Each number is 200 + 30 x the weight over its row's rms, rounded and kept within 0 to 999. Layers, rows and columns count from 0. The size before them is the row's rms in percent of the matrix's.

# layer 3 MLP down (transposed), 384x64, rms 0.109, rows 321-375, columns 0-63
073,203,196,248,217,179,205,232,202,204,144,241,167,210,187,210,264,227,170,173,208,243,176,217,164,220,236,180,149,160,210,203,231,208,197,173,208,225,177,198,197,201,132,188,245,203,164,215,193,226,191,149,251,196,231,206,184,202,218,249,125,253,191,193,181
075,229,146,188,207,183,186,177,253,165,220,166,247,194,174,229,196,172,222,199,180,159,212,196,293,201,231,216,187,181,184,186,247,247,216,224,189,194,173,202,179,218,212,234,222,205,180,240,226,200,166,128,169,213,200,231,180,164,197,169,160,186,205,139,227
098,208,150,207,248,177,189,186,212,191,202,166,204,215,209,199,238,230,197,184,191,182,200,219,220,254,183,181,164,242,190,206,189,197,248,140,243,221,224,241,126,160,233,241,238,205,262,191,168,195,182,186,198,120,171,214,196,197,165,161,211,200,243,195,199
107,170,184,224,201,207,221,228,236,224,133,203,168,259,158,159,197,268,194,214,200,205,196,188,137,201,192,227,200,200,186,241,231,200,218,155,198,214,271,178,217,172,215,211,179,212,190,221,202,248,202,186,220,180,214,234,116,219,159,210,215,176,157,185,204
132,251,185,214,194,222,188,192,205,220,179,197,194,198,213,195,227,224,197,194,138,235,189,211,180,166,223,188,233,227,239,205,216,176,177,209,195,234,172,186,140,256,192,212,153,150,210,185,208,211,163,180,254,199,261,201,174,200,200,209,249,218,155,95,201
109,202,191,190,165,172,190,203,210,238,195,217,209,161,217,216,200,259,181,201,177,236,230,232,183,192,202,188,223,193,166,221,190,281,207,203,203,184,149,153,167,159,189,231,223,199,236,226,200,144,214,227,217,202,169,199,168,311,157,179,180,169,189,200,180
100,230,256,243,239,208,217,184,151,211,185,217,199,191,246,184,226,164,246,210,185,198,138,202,193,219,237,162,201,231,170,142,183,165,223,178,199,192,150,252,213,190,200,172,226,258,224,232,217,190,202,137,180,207,172,218,179,127,218,183,188,196,186,204,217
110,203,233,206,210,161,221,217,181,163,289,189,213,207,188,205,221,174,245,242,226,181,230,226,211,226,150,165,199,155,163,179,198,198,212,193,170,177,221,194,226,223,185,211,204,180,203,199,264,201,231,138,144,192,145,218,227,206,208,154,193,188,173,268,202
092,147,183,146,210,213,222,249,194,215,142,171,227,185,171,207,202,201,176,193,218,189,164,207,207,220,214,212,143,217,208,247,184,196,189,204,184,213,254,167,179,241,173,197,129,203,257,191,192,221,142,239,201,238,253,171,182,146,230,225,221,206,220,171,190
106,218,189,218,213,173,226,192,185,190,184,220,216,190,257,191,247,184,221,185,231,200,162,163,205,218,235,192,201,225,172,258,255,162,154,243,239,232,189,145,212,145,177,183,190,191,203,232,167,170,164,221,211,194,221,221,203,127,236,213,186,246,148,169,181
106,237,186,159,183,240,215,136,219,164,206,227,186,188,175,164,197,203,213,176,168,208,185,195,169,217,224,223,231,172,212,183,226,188,186,256,217,278,117,231,159,160,216,190,250,226,203,152,209,156,227,236,198,189,210,181,222,227,198,193,169,247,184,207,208
106,161,207,230,162,230,245,234,206,213,218,205,213,219,198,211,203,177,218,177,224,258,214,214,156,218,167,164,209,137,214,204,206,192,266,211,194,220,200,105,169,146,198,197,148,173,177,235,166,218,242,194,233,212,200,199,228,160,228,158,202,219,171,200,208
141,207,188,234,160,213,176,183,259,195,200,189,176,153,185,157,249,236,199,187,192,189,254,311,208,175,247,164,206,231,170,208,163,214,144,185,214,182,152,241,218,174,170,219,227,208,246,208,219,191,194,198,191,207,188,186,186,197,248,190,174,195,199,223,190
095,205,166,247,202,259,180,242,169,177,229,214,198,187,245,256,186,206,212,210,229,189,238,245,221,147,196,180,183,246,240,223,191,193,163,192,253,202,116,201,205,208,182,224,174,212,188,226,172,200,172,247,198,202,200,207,170,190,160,184,148,154,157,215,192
122,220,207,210,225,172,196,125,128,174,235,207,129,182,209,183,186,219,250,192,228,207,216,205,204,188,163,228,215,180,214,213,235,219,204,215,243,190,217,154,199,179,149,237,230,139,236,190,198,191,177,190,242,181,184,220,184,233,220,141,252,234,207,209,223
084,188,225,223,193,175,278,186,222,243,192,161,190,234,221,179,201,230,183,183,141,232,198,191,109,185,209,227,165,193,283,228,190,219,210,234,186,213,197,158,186,218,175,240,217,183,147,189,182,202,222,211,205,194,190,225,193,229,216,202,165,241,172,185,157
076,201,168,162,206,179,172,223,228,152,259,216,188,147,236,196,226,177,213,201,201,217,218,160,206,212,231,228,253,235,216,179,203,208,178,249,198,229,188,202,208,214,257,223,227,210,173,265,187,130,171,224,172,225,191,207,166,125,166,185,208,202,177,178,228
104,227,246,185,200,231,262,242,243,257,147,232,211,204,238,160,189,204,173,188,169,217,245,197,183,219,149,194,213,181,195,225,193,198,264,175,180,221,207,146,239,159,144,145,162,184,229,189,184,233,196,188,218,169,197,206,197,172,183,202,185,237,172,199,187
113,211,249,190,210,197,203,162,142,203,207,180,206,238,232,284,222,275,193,181,154,212,174,202,177,206,203,180,145,221,159,161,187,189,184,173,166,193,207,182,242,184,181,217,163,234,171,176,229,206,190,232,258,181,218,230,220,245,205,166,182,225,162,211,181
098,193,183,199,179,207,214,206,155,163,214,207,230,173,171,181,240,256,215,184,161,229,240,168,223,232,243,214,253,224,216,212,211,146,230,211,231,195,181,148,207,269,167,173,226,219,132,182,214,203,170,234,160,211,201,189,210,229,174,184,192,161,237,158,167
088,248,204,253,115,164,226,208,152,216,234,200,167,219,259,192,211,180,218,217,206,217,198,187,206,174,256,176,173,172,181,206,196,195,226,196,224,176,200,238,271,208,224,160,167,177,218,220,198,192,204,195,180,219,182,225,181,162,191,263,137,188,166,200,175
120,218,219,227,161,196,211,200,173,231,267,214,192,214,194,178,157,244,205,146,219,204,150,150,236,222,192,195,195,197,198,222,259,258,170,193,241,180,191,196,198,144,162,202,233,226,192,148,196,203,216,163,194,212,218,220,238,227,203,174,177,122,172,230,202
079,175,184,270,194,179,224,205,151,184,242,248,217,161,251,175,261,230,161,183,274,181,163,201,210,214,201,190,226,193,201,224,168,185,205,163,183,210,260,229,230,211,202,191,143,168,195,159,158,170,204,217,182,198,167,188,185,173,190,204,214,185,256,210,211
098,228,146,206,219,212,195,171,214,194,196,239,206,181,167,247,188,179,155,236,190,213,178,213,188,236,221,183,191,222,238,152,233,200,179,172,193,276,187,215,201,225,201,185,163,195,194,161,240,261,179,152,190,238,214,224,190,226,217,213,155,169,162,228,120
087,167,191,222,189,175,226,250,160,220,225,217,196,207,193,247,214,190,192,185,245,147,187,202,194,179,192,267,223,252,186,224,197,171,163,174,229,188,243,150,205,232,167,169,223,179,221,161,228,186,118,193,197,208,244,211,243,208,170,216,208,184,170,143,178
108,183,205,203,235,231,211,274,231,220,178,172,155,244,196,182,180,162,207,203,237,185,209,131,164,189,225,212,144,165,236,182,191,199,204,164,229,193,154,232,177,238,172,213,185,266,196,220,192,206,195,178,254,230,215,175,228,175,235,158,193,164,216,237,210
097,177,177,216,187,264,171,180,156,223,167,218,205,149,205,191,238,232,199,187,217,212,240,205,225,207,216,171,208,150,183,154,159,280,206,227,197,227,181,213,182,174,191,213,274,193,201,197,220,157,178,246,228,184,233,213,157,249,225,160,206,227,168,186,192
127,173,230,242,204,167,209,183,198,203,188,238,178,176,189,225,252,128,239,213,200,236,224,198,181,189,186,165,183,212,169,221,240,238,188,179,213,235,190,152,224,216,183,230,208,136,187,230,190,276,233,169,176,261,223,185,187,163,229,201,157,176,171,177,215
089,261,202,228,191,237,189,220,213,179,213,208,210,250,181,194,211,156,228,220,195,172,213,191,206,132,227,165,196,213,233,265,130,173,165,189,207,242,161,227,231,204,188,204,233,177,227,205,211,210,154,153,174,162,189,159,224,185,242,182,171,147,180,202,230
111,275,218,186,165,207,155,227,176,207,256,234,218,196,173,225,203,159,195,257,144,176,233,178,191,179,197,218,189,175,205,177,205,202,226,190,193,213,244,144,155,173,208,162,234,193,212,194,238,178,204,225,201,170,185,232,248,180,224,265,195,147,218,165,205
110,174,218,166,197,208,224,218,235,185,189,202,220,242,225,232,218,171,212,188,180,204,203,195,184,153,157,206,140,230,175,199,196,266,223,197,167,201,231,169,218,166,193,237,130,219,179,229,191,181,174,238,292,165,169,200,191,229,263,170,200,193,197,223,178
109,220,247,230,193,188,221,228,174,253,181,161,181,212,184,143,162,210,184,139,187,201,180,178,184,229,229,237,195,188,265,183,224,265,216,200,246,220,186,201,216,193,203,129,189,255,231,194,175,163,211,240,207,198,201,202,161,160,166,191,197,251,185,179,187
097,245,160,237,184,225,154,172,191,179,208,199,262,154,221,195,226,208,154,161,201,226,244,234,235,188,245,217,175,225,204,189,211,189,199,180,144,175,188,233,154,191,192,170,209,188,153,236,162,195,214,204,266,223,236,234,222,244,208,199,202,209,203,212,133
077,174,183,253,164,153,203,243,218,242,192,241,166,200,224,174,202,223,139,202,211,171,159,209,155,241,193,202,226,196,190,227,184,152,211,247,178,250,189,197,220,216,218,221,180,219,178,191,187,198,191,152,230,155,233,177,261,194,185,221,201,245,262,174,166
094,197,235,178,235,207,210,139,170,178,230,188,217,194,150,195,227,236,185,177,226,198,181,249,178,279,242,219,156,231,176,158,206,199,168,183,192,187,208,168,154,167,190,252,227,203,198,189,207,190,229,225,246,255,180,171,197,200,217,153,153,243,228,203,185
082,213,180,240,206,218,211,158,256,182,211,211,169,200,158,147,211,231,232,165,198,210,209,264,176,147,179,183,181,184,222,187,221,219,208,173,212,211,247,162,229,152,194,171,213,227,184,153,241,171,197,199,232,172,250,165,178,190,235,242,245,159,191,195,252
097,180,197,211,230,209,191,193,165,130,216,209,160,199,212,190,208,180,219,234,209,137,215,238,257,224,191,195,191,208,180,165,192,203,218,186,171,174,188,188,198,167,232,171,230,147,181,228,180,199,214,196,276,221,243,260,221,168,266,156,185,249,212,172,182
094,178,206,218,231,206,203,182,204,150,225,214,179,253,202,155,149,175,211,161,213,201,202,179,175,172,140,162,157,199,241,241,226,163,249,205,172,191,202,177,208,195,180,153,193,185,183,199,197,262,218,177,167,159,229,265,189,231,252,206,223,173,239,201,239
111,160,192,193,198,200,185,246,184,222,111,212,224,210,277,209,190,192,193,186,208,238,191,168,184,206,167,245,179,175,216,189,185,188,167,176,214,240,239,246,136,240,198,233,172,245,184,222,180,162,175,191,221,165,193,185,189,262,232,183,205,213,214,157,216
097,227,196,214,172,211,201,225,198,233,219,249,222,195,194,218,265,152,185,163,201,232,189,208,160,210,235,139,214,152,174,242,215,164,217,167,212,196,245,215,217,210,163,127,172,198,185,162,188,273,187,228,170,181,219,187,205,136,216,215,212,230,177,182,209
080,170,181,247,196,226,228,244,232,236,184,242,229,239,192,222,188,158,184,211,165,218,238,162,194,203,163,179,171,136,181,209,235,213,250,195,238,206,204,124,207,206,181,228,129,207,208,253,171,197,221,220,166,149,182,155,206,194,209,196,206,208,181,192,174
091,204,245,189,211,202,238,227,249,216,180,232,258,166,204,156,186,154,178,208,202,277,210,223,153,200,137,200,192,215,187,207,189,175,226,222,211,256,216,151,225,152,167,162,163,164,200,245,154,202,215,202,220,215,207,209,213,161,177,219,216,232,162,195,199
119,194,191,193,184,219,198,173,196,222,189,172,227,198,242,147,190,208,227,196,189,230,210,233,260,193,225,166,237,155,251,173,212,252,140,202,230,153,172,169,188,152,238,238,211,181,244,171,154,140,244,194,194,237,173,203,193,198,181,169,210,233,176,188,233
103,210,215,233,225,219,176,215,193,192,188,191,178,216,214,215,181,167,159,208,199,183,195,144,236,207,172,221,176,194,216,205,205,259,221,216,228,145,244,194,235,235,152,150,205,211,250,245,231,218,234,212,117,210,189,158,182,253,171,172,152,171,226,216,171
102,210,227,192,165,223,190,198,201,167,191,212,244,164,131,203,221,190,178,175,176,194,203,273,203,162,168,202,205,200,217,170,163,217,206,239,164,182,245,194,127,222,221,230,197,229,168,210,234,213,220,150,215,163,267,195,169,220,213,175,234,245,205,171,242
099,213,270,216,205,203,179,198,181,225,208,205,204,264,191,197,236,188,228,202,155,229,168,194,182,219,174,158,248,178,200,192,200,150,192,177,245,230,236,225,175,174,141,143,184,199,212,172,224,212,184,186,205,220,221,229,238,177,145,254,202,190,167,129,207
101,188,195,225,183,213,170,159,207,161,225,184,135,211,183,194,235,206,230,167,170,212,192,166,142,219,205,237,207,169,218,259,249,142,222,173,215,257,208,235,163,197,180,231,174,143,223,241,161,219,197,207,246,210,192,221,214,228,208,166,167,248,184,194,185
123,205,247,259,176,216,173,154,192,229,194,169,166,220,238,188,175,253,227,271,165,196,184,245,160,215,158,185,180,180,206,184,213,215,238,229,230,208,131,216,225,192,239,202,171,217,174,215,176,193,236,202,216,225,180,215,232,173,169,207,140,214,168,190,165
090,202,221,261,182,188,196,193,186,224,206,179,190,223,165,178,223,255,230,149,211,220,189,170,182,207,241,168,191,216,225,173,240,178,205,218,236,178,166,261,225,217,235,167,229,169,190,214,185,177,205,203,210,222,206,193,208,212,118,269,177,165,135,152,183
101,154,220,221,221,145,232,178,226,200,213,171,177,159,188,200,217,255,190,200,194,215,175,212,236,231,190,201,227,184,174,231,150,155,194,182,206,188,177,179,165,160,256,173,248,244,233,159,167,222,228,246,242,202,177,201,227,262,162,190,218,204,209,145,194
097,204,243,167,239,165,231,228,231,217,196,263,186,251,162,212,150,146,217,178,154,175,250,255,225,178,196,202,136,212,249,151,214,186,199,204,163,214,156,182,203,266,184,190,208,183,200,185,225,239,193,193,201,169,192,194,226,189,179,215,212,190,198,169,178
161,205,225,185,201,210,237,167,210,227,223,213,175,206,239,137,182,220,185,212,219,256,215,204,248,191,221,175,203,210,166,158,210,211,219,218,195,264,162,223,167,155,180,217,195,181,229,199,136,157,174,221,171,170,134,209,172,269,250,180,207,185,190,229,211
122,224,233,173,177,232,204,202,210,134,253,232,194,204,202,182,176,140,255,263,160,206,245,237,172,191,272,205,193,198,193,239,175,202,210,148,146,198,175,200,198,179,206,238,202,166,205,181,142,194,180,175,219,182,179,200,183,234,192,225,209,235,205,238,192
092,212,193,228,235,146,276,178,196,201,165,186,262,211,164,194,157,228,193,133,202,237,167,199,248,179,234,177,219,169,206,213,196,213,210,225,167,170,218,204,144,191,220,210,198,225,162,144,211,166,202,221,232,191,135,215,213,190,205,226,241,209,219,186,231
078,209,220,297,184,233,222,208,192,281,197,218,245,237,227,169,176,160,176,184,228,237,207,234,178,215,169,162,193,166,155,195,185,199,223,208,190,144,190,197,220,185,160,168,169,203,177,221,159,234,222,189,182,229,201,195,235,179,232,170,187,160,160,203,189
# layer 3 MLP up, 384x64, rms 0.323, rows 322-375, columns 0-63
081,234,164,181,210,227,194,158,172,191,192,220,153,232,223,199,270,183,190,227,213,204,227,205,196,182,212,190,198,228,234,172,158,209,193,232,169,203,142,234,101,238,162,177,217,249,176,199,220,198,158,156,177,197,249,222,221,171,236,236,210,191,204,180,191
105,257,179,239,216,188,212,224,207,270,215,179,188,183,246,228,173,179,219,189,172,185,212,168,186,216,173,170,193,135,220,177,181,206,209,165,204,199,123,194,198,226,213,225,198,146,200,225,257,168,180,225,205,225,207,192,247,159,198,209,156,166,201,272,215
106,222,171,181,227,189,222,199,193,191,224,241,224,220,182,173,167,256,188,237,165,208,166,175,188,215,184,202,157,219,178,200,173,222,239,178,271,207,229,215,219,193,197,218,190,155,174,251,247,159,109,174,181,238,219,210,215,169,174,186,181,230,141,201,219
126,193,171,151,214,220,193,184,247,184,220,177,206,210,188,151,237,238,222,173,193,219,243,252,175,230,192,221,188,193,185,173,176,207,187,166,190,246,195,244,155,231,156,242,196,244,183,186,211,205,185,143,225,199,294,173,201,209,185,175,248,207,178,163,234
108,231,204,205,231,153,171,149,193,217,172,165,238,230,198,226,201,202,181,209,191,242,226,152,196,227,260,207,223,260,187,224,232,226,156,210,220,172,197,198,189,185,157,230,209,229,202,230,173,227,178,225,172,186,180,151,188,210,167,224,187,249,213,152,117
095,213,224,240,163,197,185,161,205,180,197,257,168,195,124,149,195,214,226,222,166,180,181,206,197,243,144,216,179,174,197,165,179,256,211,177,182,223,197,213,212,216,174,194,209,129,250,183,187,213,244,213,239,178,175,177,219,246,177,193,241,234,237,201,227
107,182,199,189,198,243,156,220,164,200,182,200,214,197,259,185,217,172,183,265,184,188,192,214,202,198,136,205,207,200,174,144,225,234,225,209,220,180,182,168,274,207,225,214,198,163,203,200,246,206,166,153,220,202,193,171,247,279,179,210,148,159,192,225,204
087,229,190,231,190,197,151,191,163,204,247,236,210,224,220,227,167,173,204,216,173,199,157,155,226,151,166,219,270,187,196,206,200,167,197,236,213,210,206,150,151,236,194,219,204,184,167,180,228,208,212,180,247,187,210,249,228,250,149,230,206,147,206,242,167
097,272,214,214,163,196,183,175,180,207,176,254,179,175,167,225,185,185,197,272,163,153,204,178,188,222,161,208,147,172,235,203,212,219,185,189,187,176,197,230,203,266,174,213,195,206,190,218,262,228,211,180,234,225,191,195,211,196,158,171,173,162,250,221,257
112,212,177,223,242,198,160,184,207,210,207,145,230,186,193,237,184,156,181,206,237,231,209,171,225,229,181,178,148,215,165,194,232,205,167,192,155,180,203,185,217,250,212,199,184,131,233,164,246,209,185,158,221,238,180,173,193,247,224,258,151,220,242,200,160
109,179,173,237,208,227,210,230,230,186,207,195,201,192,196,211,243,136,232,184,219,223,196,169,124,243,190,172,177,170,171,163,228,184,221,171,220,259,215,126,182,164,201,213,123,249,232,223,202,235,206,195,171,189,221,225,232,190,217,184,204,215,226,194,233
139,193,183,155,197,210,210,184,169,167,192,231,262,142,203,183,197,219,213,176,203,210,237,219,170,227,178,141,196,215,188,230,187,223,257,224,165,170,226,161,214,188,155,173,209,238,190,187,185,259,187,197,187,150,237,169,212,259,265,186,226,248,178,193,193
105,191,232,262,221,259,180,186,166,171,208,230,218,153,210,140,129,179,215,174,272,211,205,219,178,164,241,186,177,213,207,185,211,201,175,231,166,218,172,215,208,184,250,248,214,185,184,236,165,170,206,241,207,224,223,218,191,184,183,175,149,188,162,213,203
118,195,199,217,149,222,167,209,182,260,149,217,187,225,251,183,206,233,201,167,213,227,144,198,187,174,197,229,196,188,120,180,168,169,219,260,262,234,159,152,169,209,243,238,229,179,196,225,196,163,214,213,201,200,208,232,217,166,203,197,177,188,175,186,230
100,202,194,256,191,210,168,213,197,181,166,179,233,225,180,193,183,170,223,208,170,195,231,248,212,277,199,169,186,193,191,194,280,204,162,191,227,238,214,175,154,167,163,208,210,161,198,229,259,233,157,174,158,171,202,178,239,262,205,190,212,230,223,197,209
076,203,223,143,229,247,217,175,210,214,155,199,170,204,244,164,241,187,236,198,197,185,224,180,166,171,232,152,247,244,162,206,191,198,249,156,208,252,164,147,169,209,215,156,242,228,206,207,191,168,191,181,167,219,194,187,198,172,244,176,215,168,178,210,150
099,236,215,239,224,239,228,182,151,216,140,237,205,190,253,160,233,192,220,140,225,195,188,208,231,248,196,148,228,172,187,209,152,180,246,188,261,216,198,194,209,227,158,147,175,241,214,247,183,206,199,166,171,232,185,198,178,194,223,187,208,167,195,186,205
121,224,198,192,199,129,204,193,165,211,217,203,213,191,213,210,215,184,227,200,181,169,251,163,164,229,169,180,208,220,151,156,151,183,174,158,186,157,171,223,153,200,231,214,214,212,164,190,222,255,209,184,218,205,194,238,171,174,235,194,259,280,224,221,243
095,200,229,205,207,169,227,177,197,210,199,191,217,222,256,151,146,184,189,159,244,279,149,195,218,186,163,189,220,192,202,192,195,209,218,181,192,215,198,156,246,156,225,153,200,173,230,215,217,186,263,181,179,215,259,216,167,175,247,181,176,219,146,220,196
095,196,156,221,182,103,172,199,217,229,209,236,132,206,243,206,167,185,196,266,186,188,167,224,183,177,233,215,202,206,169,223,185,215,233,231,229,195,177,164,267,194,242,203,191,208,175,235,195,246,182,197,216,197,217,209,187,179,205,238,160,153,188,194,159
108,160,223,211,184,145,217,135,181,236,226,196,183,194,174,201,208,255,215,200,206,255,198,195,214,137,161,165,248,207,168,205,189,245,175,181,212,173,201,164,158,186,203,271,258,231,225,204,198,201,211,200,197,207,227,217,214,217,218,168,232,163,172,138,221
087,256,152,233,151,162,157,196,182,180,209,225,167,199,190,226,254,227,168,236,203,157,191,217,215,245,201,198,194,182,198,243,215,267,175,188,199,155,209,211,164,223,234,168,182,151,137,171,202,240,196,169,198,191,211,242,180,230,246,197,238,216,193,211,217
111,222,184,224,235,196,225,162,155,237,166,248,215,209,176,188,180,223,155,221,171,204,173,203,198,249,243,170,221,150,226,131,255,202,223,179,167,230,151,198,227,217,187,215,168,198,127,256,224,229,178,186,179,213,215,198,185,214,236,242,217,196,197,200,175
094,231,172,160,204,179,204,178,172,188,269,165,174,248,172,197,169,233,193,196,186,237,146,201,192,175,233,177,187,226,181,274,181,246,207,226,194,214,204,237,199,183,203,163,175,289,187,244,175,182,221,204,220,213,230,167,226,162,163,201,171,214,191,222,171
110,227,194,232,185,188,178,205,205,199,209,249,143,157,256,205,221,218,174,171,201,235,204,189,241,242,250,155,192,170,193,229,182,205,227,177,207,159,122,257,163,204,152,184,182,223,158,182,204,218,207,238,181,230,238,190,171,208,195,240,158,223,228,214,174
104,172,191,243,210,261,166,226,158,205,225,159,211,174,229,174,218,209,183,164,213,180,169,185,216,220,194,193,186,191,215,175,253,166,187,256,235,243,168,255,173,233,190,157,200,179,170,206,200,204,175,244,183,224,274,197,268,210,183,160,183,200,164,180,186
114,195,197,257,157,190,211,230,165,236,177,196,209,190,196,207,208,203,245,217,256,257,173,176,138,222,202,170,146,223,201,164,250,181,217,191,219,210,205,167,214,186,149,239,154,194,189,219,232,227,194,215,169,235,240,169,210,166,196,148,172,173,194,249,241
085,212,195,213,211,180,184,210,181,191,195,220,179,221,222,138,165,235,213,109,204,142,187,198,203,166,170,204,228,192,214,221,155,242,245,199,217,212,155,196,209,189,156,223,158,264,170,254,169,210,219,237,175,201,261,195,221,209,204,165,197,197,213,245,173
102,235,190,189,174,179,200,158,191,228,240,150,224,203,198,240,212,225,181,152,187,202,158,207,216,197,150,250,220,293,188,182,185,161,199,130,239,181,230,197,177,210,156,186,179,252,202,214,177,223,185,197,215,243,216,260,197,207,223,204,184,218,166,215,174
107,218,204,222,217,212,212,132,227,227,167,191,197,222,180,189,170,207,194,200,186,188,247,144,195,184,204,195,218,160,178,154,218,190,221,209,206,176,114,270,183,218,251,232,218,193,228,229,215,176,263,192,165,252,175,186,221,210,156,227,191,206,187,178,147
107,238,202,200,264,214,165,209,198,240,181,164,230,217,230,257,152,173,192,177,262,240,219,163,202,211,200,214,210,225,176,189,231,235,194,199,223,263,194,176,217,190,196,190,132,193,207,200,180,164,168,208,199,213,167,211,185,188,176,222,183,190,111,225,153
095,226,184,225,233,179,167,193,224,236,202,184,224,175,198,210,215,192,139,163,200,236,186,232,213,219,194,231,151,219,209,193,195,239,177,215,151,188,169,207,195,217,239,167,167,186,204,198,209,188,201,166,225,236,191,275,171,176,198,233,269,222,113,150,177
091,201,202,208,235,212,180,208,202,169,186,219,180,194,158,180,229,221,205,156,180,215,202,230,185,218,161,230,152,155,126,192,275,181,209,214,215,250,196,174,180,183,247,224,163,210,219,215,221,245,187,154,200,129,189,210,189,210,206,224,251,274,197,208,203
084,199,246,203,187,187,188,158,201,183,165,163,196,247,244,175,182,201,228,234,190,247,223,216,221,214,232,204,196,188,147,183,184,208,223,180,165,220,145,241,214,196,211,223,226,186,158,217,198,195,264,178,211,225,144,195,170,210,216,203,152,179,246,166,112
080,199,179,200,207,259,186,195,239,205,187,256,245,236,173,262,202,179,218,216,189,210,192,226,207,227,156,197,135,275,177,200,182,239,198,174,174,186,196,215,129,236,188,215,234,164,241,189,228,194,191,176,201,177,212,167,238,194,163,230,203,211,194,153,158
091,243,152,211,138,174,186,208,214,201,199,154,218,199,228,215,234,160,196,213,249,220,226,216,212,184,255,230,261,210,154,209,187,204,231,166,234,202,187,222,176,219,156,177,220,210,159,220,217,215,192,160,156,226,248,211,156,165,183,198,153,225,201,140,171
103,243,213,200,168,172,182,131,179,139,200,223,252,191,235,139,193,195,166,145,212,225,182,233,203,183,237,167,194,176,236,204,226,226,195,207,141,186,198,243,165,189,193,200,179,206,173,230,201,182,260,197,178,210,245,205,183,253,240,210,204,196,248,205,231
103,211,214,205,169,229,153,163,187,188,238,208,156,176,203,230,159,220,252,169,203,197,217,168,208,190,217,195,166,178,167,207,220,157,240,215,252,234,182,173,185,198,215,238,209,180,221,269,165,195,238,238,205,183,276,129,240,162,188,191,212,190,225,198,179
094,222,181,191,199,212,205,164,235,214,186,169,153,245,155,201,208,162,242,180,203,257,218,235,146,218,226,139,207,185,201,270,184,140,259,211,181,205,246,181,184,210,168,165,162,205,210,204,171,224,185,198,219,193,172,234,227,223,245,244,188,210,217,180,178
080,212,206,192,212,223,194,164,220,187,217,219,157,203,233,193,178,128,213,176,206,202,204,210,243,195,174,202,151,194,190,196,216,226,243,176,193,251,183,139,225,169,192,171,128,188,233,245,231,194,218,193,163,263,234,200,263,166,222,177,158,252,203,183,201
086,229,194,240,199,206,204,211,181,227,190,215,220,171,229,147,219,190,184,193,254,211,165,215,166,193,189,180,221,174,190,202,186,158,235,194,232,239,192,148,187,172,165,123,137,226,252,249,200,204,234,191,192,257,212,207,228,197,207,183,255,231,189,142,176
102,187,168,204,187,156,170,155,186,252,147,194,222,211,228,205,169,217,205,204,188,266,211,209,236,165,218,199,180,161,155,251,146,267,189,251,170,201,203,217,205,217,170,210,184,231,188,193,193,189,159,228,208,194,225,165,187,249,245,224,225,146,174,232,191
098,225,167,192,201,196,182,207,185,166,223,252,186,234,219,191,274,202,188,219,159,206,175,199,214,202,194,164,183,195,195,225,221,200,209,197,158,247,216,190,154,185,222,184,176,116,240,182,213,175,203,201,242,146,218,258,269,164,181,211,235,238,177,158,214
098,217,223,219,191,161,182,206,243,238,167,208,177,203,179,245,200,188,251,235,165,244,219,192,146,209,259,237,149,196,188,212,174,217,216,170,235,239,202,173,230,243,213,198,194,164,242,264,197,157,160,186,143,198,197,185,225,158,184,227,174,175,180,206,173
100,177,213,185,181,217,184,115,163,176,226,219,187,237,187,190,197,170,203,202,261,231,197,189,178,230,149,168,175,192,251,205,235,172,184,241,216,213,259,243,185,210,218,177,184,242,202,201,164,199,200,170,188,222,207,247,239,233,161,215,130,189,190,214,154
104,233,229,210,248,206,220,185,228,236,192,218,214,181,137,197,160,221,229,221,193,195,190,207,183,185,184,149,204,254,182,204,192,197,168,184,187,195,246,201,195,221,188,228,141,169,206,163,186,242,140,180,193,255,156,213,188,191,199,151,222,174,196,181,297
113,186,269,229,140,207,150,186,202,231,196,234,166,212,208,179,158,195,231,252,167,180,168,214,254,161,206,217,145,199,194,175,222,244,192,208,222,245,161,210,221,190,260,246,151,206,180,202,187,228,187,188,219,188,202,190,166,180,213,234,155,225,203,228,174
087,216,220,235,149,216,236,233,170,227,176,227,129,212,156,199,185,165,204,266,224,186,169,196,202,228,188,155,198,232,163,159,163,233,208,196,174,209,197,197,259,231,191,175,177,157,235,231,214,223,165,235,237,215,160,184,210,170,197,200,215,139,197,224,221
089,179,171,262,202,217,200,256,219,139,184,197,185,171,147,146,191,129,236,222,199,150,212,227,215,199,236,178,220,175,155,197,211,202,216,258,228,237,188,192,166,204,196,188,222,160,182,203,219,222,217,137,200,206,243,188,209,196,221,189,237,241,163,208,215
095,202,244,255,167,198,198,203,171,193,217,264,235,183,162,149,238,193,203,220,218,179,212,192,172,240,226,202,157,186,251,196,169,160,237,182,138,178,204,210,170,187,193,207,186,147,201,234,221,246,199,156,225,185,234,189,185,244,226,199,268,170,217,186,176
149,195,194,192,195,198,184,153,236,248,207,148,204,173,178,233,214,172,187,161,224,228,176,179,174,187,239,188,206,214,175,224,245,274,139,213,215,198,169,203,166,166,183,283,237,212,262,219,200,189,209,208,174,262,187,180,193,217,178,166,186,184,220,170,180
109,217,240,208,214,173,256,156,254,174,235,188,217,201,180,154,202,224,213,226,204,222,172,229,191,228,188,154,186,154,197,237,165,185,237,200,225,227,219,214,221,155,216,172,168,203,174,141,212,251,242,194,201,217,149,201,187,169,150,213,169,221,150,256,198
093,166,227,193,203,186,172,121,200,166,172,209,183,220,183,223,174,155,233,224,169,204,215,233,251,219,179,162,185,204,196,133,274,161,192,202,195,188,250,199,195,202,201,240,176,226,208,249,183,167,223,169,167,207,177,214,232,258,241,193,232,202,229,169,199
079,210,190,226,226,203,206,220,260,220,212,195,202,226,254,161,223,114,231,191,208,249,181,216,203,207,200,220,168,187,184,223,227,161,251,209,193,240,187,171,197,188,180,151,166,139,236,229,195,209,176,175,222,183,230,219,262,226,180,175,194,227,154,230,159